config = dict(
    norm_eps=1e-05,
    qk_norm=False,
    tie_embeddings=True,
    init='uniform',
    init_std_o=0.0,
    lr_head=0.00639,
    grad_clip=1.0,
    schedule='wsd',
    decay_shape='linear',
    final_lr_fraction=0.0,
    batch_tokens=[16384, 32768, 65536, 131072],
)
Each number is 128 + 32 x the weight over the matrix's rms, rounded and kept within 0 to 255. Layers, rows and columns count from 0.

# layer 6 MLP up, 256x96, rms 0.152, rows 0-137, columns 48-95
[[ 72 125  80 142 119 164 169  96 113  98 147  45 131 137 140 175  98  17  69 188 117 129 132 255 167 133 134 178 178 155 145 164 117 140 174 148 154 149 143 135  63 161 164  49 187 132 105  93]
 [103  97 118 180  87 174  76 149  99 115 149 138 127 118  94 137  72 120 122 132 128  92 129 132 113 129 160 124 123 126  12 148 134 172 166  93 119 117 164  81 121 143 109 110  67 157 137 156]
 [ 69 151 147 116  79  98 116 121  81 203 126 134 126 129 136  41 109  70 114 127  70 171 123 112 132 141  94 104 101 127 126 127 139  94 181 145 118 120 144 104  82 102 163  77 195 101 156 161]
 [115  82 123 108 130 111 128 129 171  99 155 121 128 170 144  76  96 149 143  85 121 113 178 135 223  93 142 159 132  56 117 113 153 138  64 209  96 114 112 103  68 103 153  53 109 118 115 155]
 [163  92 143  53 138 139 122 184 146  87 158 132 144 195 131 121 130 102 144 132 110 113 137 144 142 131 124 118 107 142 140  84  98  87 186 131  95 149 139 128 159  90 139 164  97 107 155 136]
 [ 96  63 122 139  82 104  99 161 124 159 131  99  79 164 121 146 101  80 141 126  92 146 132 132 118 105 113 174 140 155  94 125 122 109 133  95 107 123  74 119 140 182 107  98 148  74 107 101]
 [122 140 158 104 137 165 136 127 187  75 168 101 125 129  65 112 147 115 131 152 114 105 156 134 108 137  75  84 134 204 130  70 126 139 176 122 161 125 140 130 174 149 123 136 128 133 121 138]
 [ 75 136 145 148 135 101 177 135 166 100 147 107 145 182 220  68 130  82 129 162 157 100 110 102  73 108 108 152 123  97 147 167 148 103  98 152 120 115  92 142 112 144 109 127 101 109 133 120]
 [117  82 164  75 200 117 102 144 146 131 120  55 202 136 113 101 105 145 144 139 175  97 137 134 115 137  95 147 103  86 165 145 116 112  76 132 115 161 157 221  82 119 118 117  93 152 171 144]
 [122 127 140 230 141 155 111 156  77 140 159 149  97 175  96 148 111 150 113 114 129  52 150 106 176 146 151 133 156 158 150 131  84 112 162 124 111 122 134 102  99 176  78 122 157  88 140 198]
 [ 91 110 142 149  79 176 119 142 139 138 187 125 116 121  86 184 104  85 152 152  68  78 192 154 109 108 124 115 147 149 178 148 151  99  67 217  78 131  75 156 145 177 149 208 131 131 133  49]
 [182  86 140 100  90 113  60  64 157  98 111 107 142  88  73  97 103 153 112 138 145 196  88  89 107 137 111 128 135 115  90 127 102 129  87  67 168 164  90  52 128 101 122 166 128 162 174 121]
 [164 116 176 165 131 107 108 145 126 202 116 102 102 129 114 140 188  63  93 144 158 111 127  70 137 178 127  97 182 114 138 100  95 149 176 151 166 159 191  91  89 174 173 135 141 165 167 139]
 [ 83 199 171 142 162 120 116 116 117 138  98 166 187  98 196 145 139 137  58 122 130 153 161  81 118 123 156 110 155 128  71 119 123 123 138  22  99  85 151 106  96  61  57 179  67 143 112 155]
 [ 67 105  87 121  94 136 135 195 135 132 113 163  96 181 170 161 108 104 149 123 145 153 143 113  77 103 122 116  80 109 141 126 106 152 130 170 157  74  61 168 138 135 136 124 182  83  94 114]
 [ 71 116 120 130 151 158 141  93 100  87 185 170 161 201  80 121 133 145 110 131  96 124 152 128  94 116 134 120 114 135  98 120 148 187 186 161 145 128 174 126 111  78  89 111 160 109 156 181]
 [103 163 148 133 166 126 131 138 153  91 136 134  80 143  65 113 141 111 101 144 123 126 134 128 150 143 143  69 132 140 124 150 108 100 129 127  96  58 115 124 107  81 109 117 136  48 182 127]
 [168  65 173  81 104  77 126 140  80 121  97 159 159 175 124 137  56 141 168 138 194 143 144 185 146 177 142 130 106 139 119  63  98 194 124 178 146 102 152 123 124 133  92 105 115 101 115 145]
 [138 117 141  78 187 125 125 114  94 169 100 138 137 144 108 130  91 139 148  80 130  74  91 154 131 143 155  81 106 130  97 140 217 148 128 111  88 131 137 111 162 134 173 155 131 131 101 151]
 [144 171  88 101 115 118 115 148 159 134 101 195 189 162 117 119 147 106 157 168 143 157 104 176 120  74 168 135 159 211  97 114 119 123 111 125 152 108 106 169  83 129 109 119 146 129 120  97]
 [186 118 174 105 111 176  99 108  94 158 140 131 152  87 128 157 146 100 183 136 113  81 134 151 123 105 114 174 160 160 141 148 123 132 143 158 100 172 110 128 165 126 130 114 140 142 134 144]
 [161  97 103 143 151  91 120 147 127  82 138 151  82 122  92 151 112 156 149 158 100 133 111 136 125  93 117 148 187 115 145 141 171  95 181  90 209 173 181 157  96  96 154 125 185 129 205 127]
 [105 124 155 112 127  91 157 117 176 122 108 110 118 123 151 164 115  88 180 159 108 123 145 104 124 141  88 189 163 174 152 122  99  72 107 154  53 154  71 159 100 154  78 157 125 118 118  42]
 [179 138 126 131  93 157 143 128 171 104 110  69 134 115 163 136  93 150  78  75 142 124 151  71 120 135 130 175  54 114 124 124 116 145  85 138 106 111 114 129 154 153 166  98 126 144 135 130]
 [125 183 151  67 123 124 169 171  90 119 106 128 174  90 106 126  81 196 107 104 179 121 177  76 147  45 109 136 146  99 218 139 168 140 140 147 113 178 134 131  88 112  91 113 145 132 126 113]
 [149 133 174 158 167 130 165 152 108 140 134 168 131 106 132 155 211 139 154 107 128 133 152  60  85  61 155 124 156 113 121  75 105 143 102  77 141 143 154  50 141  87 132 168 112 192 209 147]
 [110 174 119 112 132 138 119 114 155 100 126  88 172  42 129 172 124 144 128 141 109 118 133  78 140 188 139 114 102 112 139 128 159  51 188 138 166 108  52 133 143 109  66 162 166 109 167  67]
 [ 86 107 131  90 132 104 161 118 136 124  79  26 122 140 129 150 109 178 162 116 190 125 179 132 140 126 131 165 172 114 138 108 131 151 161 148 112 169 105 224 101 130 146 153 164 140  99 119]
 [122 163 116 103 102 100 160 104 157 140 133 124 121 101  69 231 170 148 130  51 167 128 118 112 170  45 152 104 121 144 210 134 131  69 115 176 187 129 146  81 203  80  56 162 166 170 131 124]
 [160 142  69 172  87 189  95 135 164 173 159  89 147 138 170 111 121 114 154  76 118 209  97 129 155 155  77 185 139 147  90 132 128 158 173 104 108  98 144 124 170 188 147 117  97 134  99 107]
 [146 205 150 122  82 141 186 114  77  82 152 157 140 140  97 147 172 158  93 108 180 120 148 159  42 148 149  59 193 142  78 132 118 123 163 154  96 113 123 118 113 122 142 129 133 129 101 120]
 [142 105 157 130 133 127 159 145  25 145 129 117 119 188 122 168 184  84  91 104 146 154 134 131 106 165  94 116 102 113 141 134 185 108  70 154 113  74 194  96 104  94  78 100 111 174 149 144]
 [109 109 165 105  85 131 151 134 116 136  96  88 120 116 155 120 141  89 193 138  78 130  98 180 133 144 100 141  97 145 146 125 104 158  88  49 149 176 104 126 157  93 171 153  94 156 149 110]
 [123  87 106 101 154 143  76 173 136 106 120 162  84 141 143 100  91 125 109 162 151 107 131  66 126 106 168 143 108 115 136 126 188  85 161 179 135  90 159  86 118 104  98 137 137 126  75 155]
 [165 133  81 154 119 103 145 137 201 118 124 143 179 112 135 163 155 111 153 153 103 125  57 153 163 123 158 105 136 159 131 104 141 179  26 114 136 111  70 181 131  94 157 104 165 174 126 135]
 [117 124 115 139 155 132 104 151 124 171  81 139 144 113 142 139 120  63  75 149 137 145 134 120  62  98  98 134 218  78  96 158 105 115 124 137 114 135 119 152 104 115  86  82  92 185 180 128]
 [ 93 152  93 129  91 160  99 144  98 175 178 113 100 133 233 124 132 124 180 102  96 115 153  90 129  92 139 130 103  92 103 157 171 141 125 124 152 132 100 140 172 183 166  72 123 105 125  81]
 [154 110  86 125  92 129  80 123 101 110 139 110 141 126 133 105 148 130 139 104 129 120 127 124  56 158 133 127 136  83  92 153 130  68  53 136 122 167 141 130 143 169 189 145 131 106 110  99]
 [ 64 121 136 110 121 135 206 119 101 156 135 118 129  90 133 116 166 114 119  95 103 172 122  89 133 161 139 135  76 171 122 115 231 171  57  43 114  91 134  66 154 197 126 129  47 128 116 126]
 [123 136 132 108 135 119 145  74 116 135 133 140 113 140  53  71  82 155  98 136 135 153 148 143 161  72  79 148 102 122 125 135 120 145 113 177 131 106 162 141 186 159 112 130  95 129 181 173]
 [169 124 118 165  96 138 110 144 163 138 120 126 148  94 131 161 144 174 102  65 125 139 142 119  37  58 113 123 123 167  85 140  93  68 149  92 121 161 144  65 156 127  98 138 120 110  93  93]
 [122 117  81 122  78 134 103 166 161 146 130 107 150 125 129 133 131 156 116 143 107  85  67  95 200 136 109 141 139 149 104 116 172 142 130 196  80 124 134 116 151 108  86  95 112 115 105 123]
 [113 100 232 158 158 165 149 109 126 165 105 153 109 161 140 146 114 109 136  98 155  69 120 114  90  67 117 131 107  89  90 125 164 107 134 105 165 141 119 113 169 125 113 129 138 147 139 162]
 [ 94 150 136 100 144 127 106  74 120 135 127  99 145 139  71 141 139 178 182  90 140 115 140 189 172 163 139  99 107 145 121 149 125 133 130 137 126 171 170 133 137 155 101 192  89 115 120 122]
 [ 57  75 118 138 123 121 131 102 128 127 150  79 114 170  88 169 145 123 140 131 118 145  58 117 140 161 124 142  76 148 170 181 111 129 118 103 104 100 127  56 145 168 194 131 107 127 161  89]
 [169 132 162 141 180  94 160 168 161 103 105 112 114 143 114  83 175 177 101 120 160 174 128 102  86 110 160 129  62 149  85  99 122 120  98 164  86 126 142 131 131 166  84 185 141 153  91 123]
 [ 69 118 154 129 150 128 125  79  82 132 124 126 145 151 154 128 130 103 147 113 103  89 167 159  93 149 126 190 148 100 116 176 116 136 132 124  87 122 139 153 213 122 102 143 103 161 108  93]
 [220 146 157 162 145 135  83 158 131 150  93 175 113 147 117 115 119  73 150 204 130 104 152 139 131 162 137 128 105 130 160 122 166  97 171 132  36 113 139  56  79 108 160 117  97 117 178 141]
 [132 117 216 114 147 144  84 113 102 153 120 189 151  98 205  70 164 147 108 120 152 105 188 121 153 147 178 135 119 114  89  36 135 120 100 129 140 138 120 161  88 119 144 124 121 171 121 127]
 [121 135 128 162 158 161 184 125 105  79  64  83 103 173 168 138 113 147 119  95 161 138 141 115 159 120 131 136 110  78 147 118 101 161 109  53 108  94  95 144 143 169 121 119 126 135 185 123]
 [134  96 102 144 133 105 133 177 173  90 169 115 161 135 104 151 160 127  63 158 135  97 101 139 107 160 123 114 116  97 117 106 113 167 163  78 145 175 166 149  60 145 111 208 130 104 159 152]
 [138  93 185 137 161  80 193 130 132 136 117 152 115 153  85 114 171 169  95 162 145 127 178 147 145  93  85 161 107 128  82 117 120 120 148  93 169 105 177  86 156 109 109 121 141 168 129 125]
 [164 100 112 104 163  59 170  91 131 152  87 162 174 161 146 129 148 121 134 144 108 158 148  47   3 148  99 151  81 141 136  88  52 148 111 140 107 106 123 142 139 164 180 157  98  83 113 118]
 [151 118 146 111 140  92  95 117 125 120 133  76 141  72 179 159 152 152 106 107  86 136 112 105 232 126 147 119 111  90 120 156 186 125 146 103 113 148 132 134 119 108  83 151 113 147 108 140]
 [124 102 151 121 102  86 168 116 183 144 126 126  68  98 120 201 133 133 176 138 129 157 117  64 156  55  88 112 162 142 175 162 149 147 130 140 196 164 132 153 205 120  53 122 110 118  96 160]
 [104 157 125  73 113 129 114 138  98 178 128 148 106 145 137 117  46 131 126  96 114 144 146 113 111 171  44 114 161 132 115 130  83 192 134 114 128 118 121  61  48 118 146 103 104 117 221 114]
 [165 158 149  99 111 124  89 156 126  78 152 130 160 172 115 183 140 182 178 163  59 174 191 167 125 137 150 125 109 160 141 194 187  95 162 137 140 131 144 134 117  88 141 122  99 121 147 113]
 [117 135 145 119 147 135 162 151 165 108 116 146 123 132  98  70 129 148 123 164 135  98  73 156 129 132 151 198 158 130 124 110 111 116 137 166 150 133 116 120  58  93 125 152 104 161 130 126]
 [117 132  70 195 136 139  94 115 148  94 174  87 156  84 153 196 155 181  61  88  75 112 101 122 124 190 102 181 113 129 136 149 160 126 126 147 146 144 141 138 145 129 205 136 156 136 115  75]
 [ 57  86 106  91  88 108 153 141  97 125 115 119 173 104 108 122 175  85  95 157 105  88 125 104  87  96 170 104 127 115 149  87  79 122  80 166 139 162  62 100 103 138 153  96 113  81 136 117]
 [148  84 155 109 155 162 145 101 101 112  83 113 156 137 180  92 153 169 149 178 116 147 190 183 169 134 130 106  91 139 129 131 187 103 126 124 127 187 107 109 142 103  97 120 168  64 146 120]
 [174  98 125 116 135 120 153 212 148 165 134 118 104 138 128 121  88  87 145 132 130 137 156 108 148 161 180 102 100 152 117  76 128  29 133 123 123  76  99 104 119  71 156 132 118 103 101 174]
 [148 134 168 123 147 137 156 136 107 130 151  97 169 101 128  89 167  81 137 178  81 116  89  98 131 109 124 110 104 102 104 165 144 119 148 113 105 118 142 186  70 153 151 139 187 107 100 121]
 [145 123  91 136  46 170 215 142 127 125 160 123 147 130 143 123 163 122 157 139 144 177 134 116 126 179 153 115  86 113 142 109  98 154 124 114 163 143 132 138  79  49 147 108 158 145 140 158]
 [147 180 123 102 148 121  91 153 127 123  99 123 100 107 150 149  83 149 165 104 154 157 179  90  81 125 121 117 164 162 125 202 115  91 102 117 148 174 133 136 156  72 144 144 106 129  87  47]
 [ 80 141  97 134 174 103 100 110 150  95 128 157 176  34 203 135 111 125 193  82 105 143 166 144 126 144 101 109  97 134 195 120 125 124  98  78 155 160 167 148 187 110 134 109 154 147 122 104]
 [157 115 119 157 163 168 108 137 107 111  73  95 161 141 113 139 156 182 181 138  86 178 157 151 131 131 133 228 103 127 140 153 115 191 143 161 164  96 135 131 139 164 105 167 135  99 101 134]
 [150 106 175 110  68 154 142 188  81 147 141 153 135 115 121 111 146 157 197 101 153  71 140 116 134  95  99  71 158 138 108 136 165  88 173  91  86 155 129  52 143 109 118 225 114 142  45  77]
 [142 150 152 139 149 135  99 140 141 106 123 140 123 156  83  53 197 108 132  53 190 117 122 254 105 140 155 108 107  96 103 111 101 187 109 141  86 132 114 192 151 139  32 129 141  86 114 118]
 [ 96 101 114 156 114 133 140 120 165 154 145 117 148 177 195 181 176 139 157 129 120 129  91 101 125 123 139 150  77 139 137 119  99  95  85 107 162  95 121 145 185 128 122  77 156 138 150 203]
 [ 92 124  58 147 191 114 129 113 143  43 162 160 110 134 104 150 182 113 140  92 129  68 112 159 123 148  96 106 141 155 118 134 158 145 146 158 135 184 145 167 117 134 183 138 128 153 124 135]
 [ 83 139 163 118 145 110 154 169 161 127 115 173  99 117 165 139 138 125  96 144 106 115 116 119 100 114  96 121 154 123  91 131 127 136 146 168 103 131  79 129 139 181 200 160 110 128 130 144]
 [118  89 144 160 119 116 214  88 130  97 154 130 103 127 178 126 153 159 123 147 134 143  99 142  18 131 100 151 174 101 171 215 143 110 165 138 117 173 166 215 102 104 128 104 139 162  93 158]
 [154 149 101  74 156  78 112 160 130 109 124 138 166 172 140 126  94 168  93  87  79  86  97  98  81 109  57  70 126 140 125 122  80 161 145 134 182 181 126 151 138 112 142 139 168 112 170 187]
 [102 169  95 139 145 202 124 120 130  89 173 152  82 102 153 180 119 129  74 113  80 133 164 121 108 135 115 151  63 121 138 137 121 129  78 143 176 117 136 112 139  91 136 137 156 111 140 144]
 [166  81 125 111 141 142 185 144  95 153 182  53  85 157 114 220 129  90 148 161 133 166 117 160 136 167 113 114 161 137 133 161 197 109 166 142 116 107 189  98 112 150 108 139 126 136 132 142]
 [156  42 136  74 153 146 117 119 199 123 156 115 101 123 161 149  86 158  84 105 142 187 153  92 120 139  97 140 134 206  66  60 104  61 162 132 138 133  74 145 128 116 164 156 153 115 159 134]
 [ 74 153 126 164 144 117 143 163 193 143 138  79 156 131 130  89 130 130 168 166 103 141 153 134 134  47 147 116  71  60 166 184 128  83 133 201 191 113 126  91 142 121 153 117 158  88  79 140]
 [162 165 111  71 135 165 132 163 122 104 131 116 136 176  85 163 177 161  69 156 117 127 135 108 147 158 113  95 124 139 116  63 150 126 127 171 125 117 109 106 157 135  75 119 173 121 123 167]
 [ 66 126 146  94 119  94 151  96 122 152 170 140 124 152 151 114 178  64 152 165 191 152  95 154 115 147 162 138 125 108 149 160 141 125 173 147 136 106 105  94 101 118 137 107 116 133 146  90]
 [160 141 157 138 133 134 131 163 107 125  79 168 132 137 144 127 129 173 138 130 172 101 151 130  84 123 193 149 112 146 136  49  86 105 134 134 126  98  81 119 176 138 127 154  80 133  99  94]
 [158  79 107 104 124 152  79 118 140 162 130 143 141 113 174 141 156 105 109 197 164 109  92 137 163  91 144 122 141 135  84 110 163 105 128 133 112 147 136 112  87 171 119  91 121 140 148 109]
 [106  93 134  88 154  97  86 131 214 132 209  78 119 116 121 105  75 158 136 170 127  84 143 134 149 124 124 113  79  62 164 166 125 114 127 119  52 129  40  98  87 141  84 103 130 133  98 152]
 [137 165 123 122 207 126  76 116 129 169 146 124  93 143 183 140 123 150  92 120  91 166 123  72 137 141 106 110 122 129 149 193 161  96 195 185 121 118 123 128 124 184 159  61 187  86 140 117]
 [157 134 140 124 109 131 123 123 116 123 144 108 141 130  92 129  99 108 145 141 106 100 170 130 114 199 118 109 135 163 126 132 148 144 119  97  64 122 121 137 126 177 158 109 109 100 115  77]
 [158 102 194 134 121 119 153 174 127 139 108  70 130  65 189 140 130 137 123 143 157 165 101 128 129 133 116 126 124 173 181 145 129 104 190 145 108 232 159 144 141  94  60 120 123  86 121  60]
 [114  61  91 151 130 182 179 121 147 141  55 178 134 139 159 147 107  80 118  85 125 123  69 180 130 117 141 117  99 140 211  89 145 150 159 186 119 123 121 143 155 130 163 106 121 125 110 109]
 [175 116 108 151  51 116 106 127 178 199 105 130 155 144 164 167 135 172 188 121 114 140  65  64  80 135 142  85  90 116 154 154 111  99 140 141  92 108 146  77 154 149 163 157  87 164 149  98]
 [156 129 113 104 104 198 126 101  97 123  81 131 133 119 172 138 122 139 125 137 121 159 163 166 151 140  77 124 111 106 139  56 139 120 156  87  98 130 140 135  87 124 127 141 142 100 127  83]
 [131 117 183 130 160 168 134 119 134 160 113 110 145 146 154 125 131 156 129 129 154 124 119 130  82 128 116 125 145 137 117 105 145  48 165 135 140  84 125 132 128 158 107 106  57 151 143  69]
 [155 143  63 110 152 130 125 106 103  81  80 177 131 130 104 189  38  91 121 122 129 141  73  65 109  79 131 115 126 168 166  81 152  98 105  73 171 160  86 125 191 139 112 111 107  60 124 146]
 [136 199 109  63 124 144  99 121 134 177 152 147 126 143  86 107 145 124 151 113 155 121 136 129 115  70  77 160  97 143  87  92  79 105 151 153 166 153  55  96 119 140 119 106 121 106 158 168]
 [156 137 132  85 148 147 133 114  77 118 159  91 168 157 115 131  86 140 161 104  81 109 109  62 170 185 142 135 106 144 146 145 127  96 109 115  91 119 140 160 115  91 130  70 120  76  92 108]
 [119 156 101 159 162 106  90  96 147 124 106 109 127 129 193 120 137 123 109 115 123 148 151 213 104 134 114 228 142 103  81 170  97 168  97 163  94 184 166 151 146 114 196 115 137  82  99 106]
 [150 102 141 128  77 165 149 140 132 142  88 115 102 103 144 214 106 167 126 111 167 130  94 140 162 122 103 134 162 109 166 146  66 113 167 122  91 101  33 163  69 103 178  64 152  73 141 128]
 [137 139 175 102 125 130  73 157 172 102 122 203 161 141 115 155  98 143  78  82 124 172 144  58 104 183  86 116 105 120  32 141  93 115 169  92 122 106 103 100 130 137  94 103 137 152 166 125]
 [190 202  62  84 106 171  86 110 149 139 117 143 194 123 143 141 173  52  75 112 137  99  70 126 158 101 181 145 143 158 126 109 113 101 121 154 159  97 185 197 139 160 139 139 113  77 148  57]
 [ 80 152 159 152  83 133 163 129 100  95 124 188 164 144 144 127  99 143 115 190 159  54  38 145 103 122  88 153 112 130 112 123  93 170  96 129 136  99 148 161  94 151 117 137 134 163  67  80]
 [115 180 143  80 200 105 144 138 136 179 139  85 126  95 142 122 173 157 126 151 120 106 133  62 102 100 180  39  97  62 118 161 143 126 158 127 126 168 113 138 125 184  70 128 115 132 134 101]
 [ 97 147 141 120 127 128 126 120 137 147 138 128 182 184  88 119 113 200 117 136 149  61 120 120  68 171 170 127 104 132 162 144 111  81 139 142 129  73  80 118 209 117 125  95 113 180  89 110]
 [ 62 118 166 130  99 167 106 119  79 113 187  83 116 156  87 183 135 148 122 157 108  70 194 154 147 156 112 133 179 147 147 176 153 148  78 106 122 179  88 164 124 110 114 170 115 119 125 118]
 [105 170  91 102  94  88 112 109 108 151 113 115 110 120  99 192 103 201 127 149 100 149  90 136 161 123 140  94 136  65 178 134 120 146 126 115  92 178 123 168  97 108 173  77  85 145 138 118]
 [133 212 118 146 151 144 141 159 153 107  91 164 113 107 108 114 175  80 123 150 129 130 157 115 201 129 174 119 119 129  81  87 160 129 138 124 180 151 147 143  80 138 107 140 119 110 123 162]
 [ 94 139 125  73 167 154 113 122 148  72  93 144 115 117 103  91  76 155 122  81 142 199 146 134  76 133 125 160 132 101  96  91 122 122 138  77 162  94 111 134 151 146 104 239 134 170 175 166]
 [116 130 132  81 149 196 152 152 115  98 145 115 126 105 172 124 161 164 108 109 178 123 134 145 139 143 168 123 151 148 141 138 101 138 112 134 155  73 124  91 108 145 137  86 140 150 164 117]
 [158 113 115 130 134 164 159 135 216 130  93 150 144 139 174 136 127 149 142 148 186 116 102 121 131 139 114 116 120 124 132 135 148 141 132 121 147 105 121  58  88 133  98 113 146 145 139 128]
 [209 134 126 101 161  95 139 143  80 177 145 125 137 112 132 149 122 167 100  44 141 103 115 137 151 162 138 138 118 115 101  98 167 160  76 145 148 206 131 154 171 179 133 160 188 141 113 147]
 [195 153 116  97 149  99 145 146  81 149  62 206 184 116 135 194 144 147 108  74 120  75 153 130 150 124 195 145 103 164 114 113 175 111 108  90 163 224  92 106  87  73 167 137 122 144 195 166]
 [166 190 136 134 151 117 177 121 167 141 146 125 134 131 119 115 124 146  98 175 145 123 122 129  64 125 141  58 118 119 105 191 186 214 130 136 129 144 129 164 147 167 142 121   5 131 108 143]
 [ 83 147 125 134 137 141 143 133 169 101  82 131  97  70 160 136 141 146 113 154 154  75 137 137  65 122 102 150  94 108 152 133 174 137 144  76 198 137 162 197 185 116 126 143  93 185  76 162]
 [152  77 126 148 128 155 148  99 140 110 104 151 139 127 102 123 140  82 149  85  91  88 107  88  95 134 136 113 157  85 140 134 100 131 166  90 140  65 189 151 135 122 120 160 151 156 158 147]
 [148  87 136 120 190  86 167  90 111 149 141 138 145 148 158 198 118 112 164  90  67 102 122 117 114  85  89 116  30 126 137 102 100 140 178 152 130 139 142 163  75 160 127 130 138  93 124 211]
 [118 118 193  95 178 140 162 150 153 111 119 130 169 131 172 135 131 126 113 137 120 180 175 140 141 149 122 111  89  81 173  52 129  93 138 139  88 119 157  70 120 132 122 144  74 129 159  90]
 [120  90 110 131 109  93 137 133 100 156 111  88 140  84 132  99 153 170 134  95 197 140 105 165 152 132 155  83 154 109 125 110 122 125 197 133 143  87  90 153 161 197 174 151 144  79 139  69]
 [ 95 142 147 143 157 142 175 152 175  57 107 109 127 178 136 131 110  94 156 138 161  45 147 147 119 125 143 221 114 116  94 110 110 134 159 159 133 139 123 152 139 133 159  91  64 169 101 169]
 [138 174 111 130 123 105 110 138 197 150  58 135 133 103 141 117 177  60 121 124 192 142 127 117 123 112 173 103 122  89 121 197 193 145 110 132 134 135 133 113 131 159 162 140 116 123 206 121]
 [103 149 144 154 114  89 180  94 139 124 121  87 132 138 108  53  86 137 155 107  87 139  90 129 166 103  96 102 141  98 126 170  90 164  89 148  62 160 138 119 145 117 137 139 114 132 120  84]
 [153 122 160  91 127  62 115  77 158 188  98 130  94 155 113 118 135 135 144 139 148 161 122 111  88 130 102 130 128 129 109 201 136 109 123 129 106  60 143 115 138 150 107 124  91  98 109 108]
 [174  90 113 122 192 104 100 177 117 132  97 144  75 137 114 100 134 154 113 119 148 142 164 131 130 141 125 149 185 162  74 144 183 153 102 174 154 129 129  65 123 142  85 142 178 104 206 193]
 [134  48 186 151  98 171 136 172  96 135 118 123 109 159 111 138  96 154 174 202 137 131 146 168 128 125 155 176 114 185  90 184 159 148 137 229 133 160 192  98 100 208 138 163  99 123  80  96]
 [137 124 166 146 155 135 144 117  77 179 133 109 187 142 144  95 114 142 125  89 142 142  88 178  75 105 105 113 151  95 169  87 100 151 138 168 143 115 144 125  78 105 176  77 112 200 132 199]
 [ 98 112 142 148  99 193 115 111  48 188 103 146 132 159 127  98 133 181 137 135 178 100 117 170 102 192 121 127 172 116  69 158 126 149 166 126 107 110  99 131 134 149 127  98 130 153 182  76]
 [160 119 191 101 163  60 133 127  83 134 159 166 106 167 172 101  93 107 111 177 102 161 127  73  83 167  85 143 104 154  98 174 121 136 139  91  79 148 200 102  98  48 173  86 158 146 110  97]
 [121  74 152 138 133 107  82 136 157 105 128 153 113 154 119 126 106 140 148 123 108 142 156  75  61 167 187 158 170 170 174  98 129 138 107 141 162 100 139 122 136 128  98 108  97 105 160 138]
 [ 63  97 159 170 125  91 140 157 112 112 134 148 109 153 122 103 174 158 128 130 147 105 151 167 135  64 102 120  34 163 142 137 111 158  86 136 116 110 111 111 154 140  96 136 151 156  66 107]
 [156 147 212 154 139 166 110 128 149 115 115 113 123  84 145 125 133 195 109 111 147 158 178 141 126  57 186 127 201 157 183  89 138 149 128 116 162 156 127 196 133 137  78 105  78 131 129 162]
 [156 142 118  83 172 144 140 148 126 142 111  87  87 154 152 148 137  61 199 105 215 106 149 163 154 167 178 140 139 143 193 140 229 151 156 118 140 118 147 142  86  63 175 136 201 116 108  71]
 [116  65 106  86 166 134 186  99 128  86 125 131 132 180 139 199 130  88 167  63 148 190 135 153 159 135 117 114 114 136  80 117 109 118 143 111 106 124 195 134  99 163 119 129 135  88  76 144]
 [129 166 147 161 136 130 122 137 135  99  74 114  83 163 182  47  82 175 115 123  81 151 113 131 107 111  90 128 128 182 168 137 125 148 130 134 150  50 117 124 150 110 148 114 140 121 142 164]
 [ 87 127 124 104 120 144 143 162 158 134 140 135 132 105 133 186 136 146  85 197 146 153 103 160 156 109 102 153 117 142 140 124 131 127 182 144 151 101  83 154 112 136 117 138 145  82 126 128]
 [137  86 111  91 120  32 152 122 191 132 115 173 182 145 156 140 111 127 160  83 134  95 103 124 168 129 129  80 137 109 125 124 101 158 124 170 117 135 150 109 117  77 164 157 140 115 161 116]
 [160 124  89 104 146 119 117 140  40 124  79 120 151 150 139 108 167  74 146 102  89 132 127 124 119 124 128 144 190 162 112 114 157 110 130 134 134 117 150  74 140 113 189 154 158 119  73 112]
 [119 143 136 150 116 161 135 130 119 120 141 131  79  91  58  78 123 158 131 183  97 123  92  76 123 143 123 160  80 105 158 105 149 147  63 103 117 140 109 128 199 156  95 153 124 175  48 137]
 [150 166 123 138  93 112  69  93  80 114 152 194 107 176 122 169 162 155 100 138 122 126 206 148 120 137 105 140 130 101 115 136  55  56  94 145 133 166  95 160 105 130 115 196  62 163 127 184]
 [109 175 167 125 231 119  90 178 198 205 107 105 121 158 121 144 133 136 186 122 112 170 162 133 138 101 153  48 121  94 140 102 132 125 170  41 156 115 132  87 143 131 130 145  74 113  57 170]
 [107 151 148 144 157 111  77 120 138 148 131 132 127 158 131 117 117 140  93 143 171 133 155 190 133 151 182 141 113 106 155 123 148 169 105  97  28  93 175 117 103  85 216 122 126 131  79  87]
 [149  97 186 134 156 133 125  98 114 129 104 155 193  88 139 117  94 136 139 152 115 153 107 154 129 113 109 180 202 127 169  70 131  79  86 106 153 139 148  98 155 130 108 159 125 140 164 152]
 [115 101  87 111  67 105 130 145 122 148 132  88 140 126 138 125 135 114 154 112 142  95 150  91 130  69 195 123 135 166 127 147 158 134 109  90 114 164 118 118 102 124 123 181 112 187  80 174]]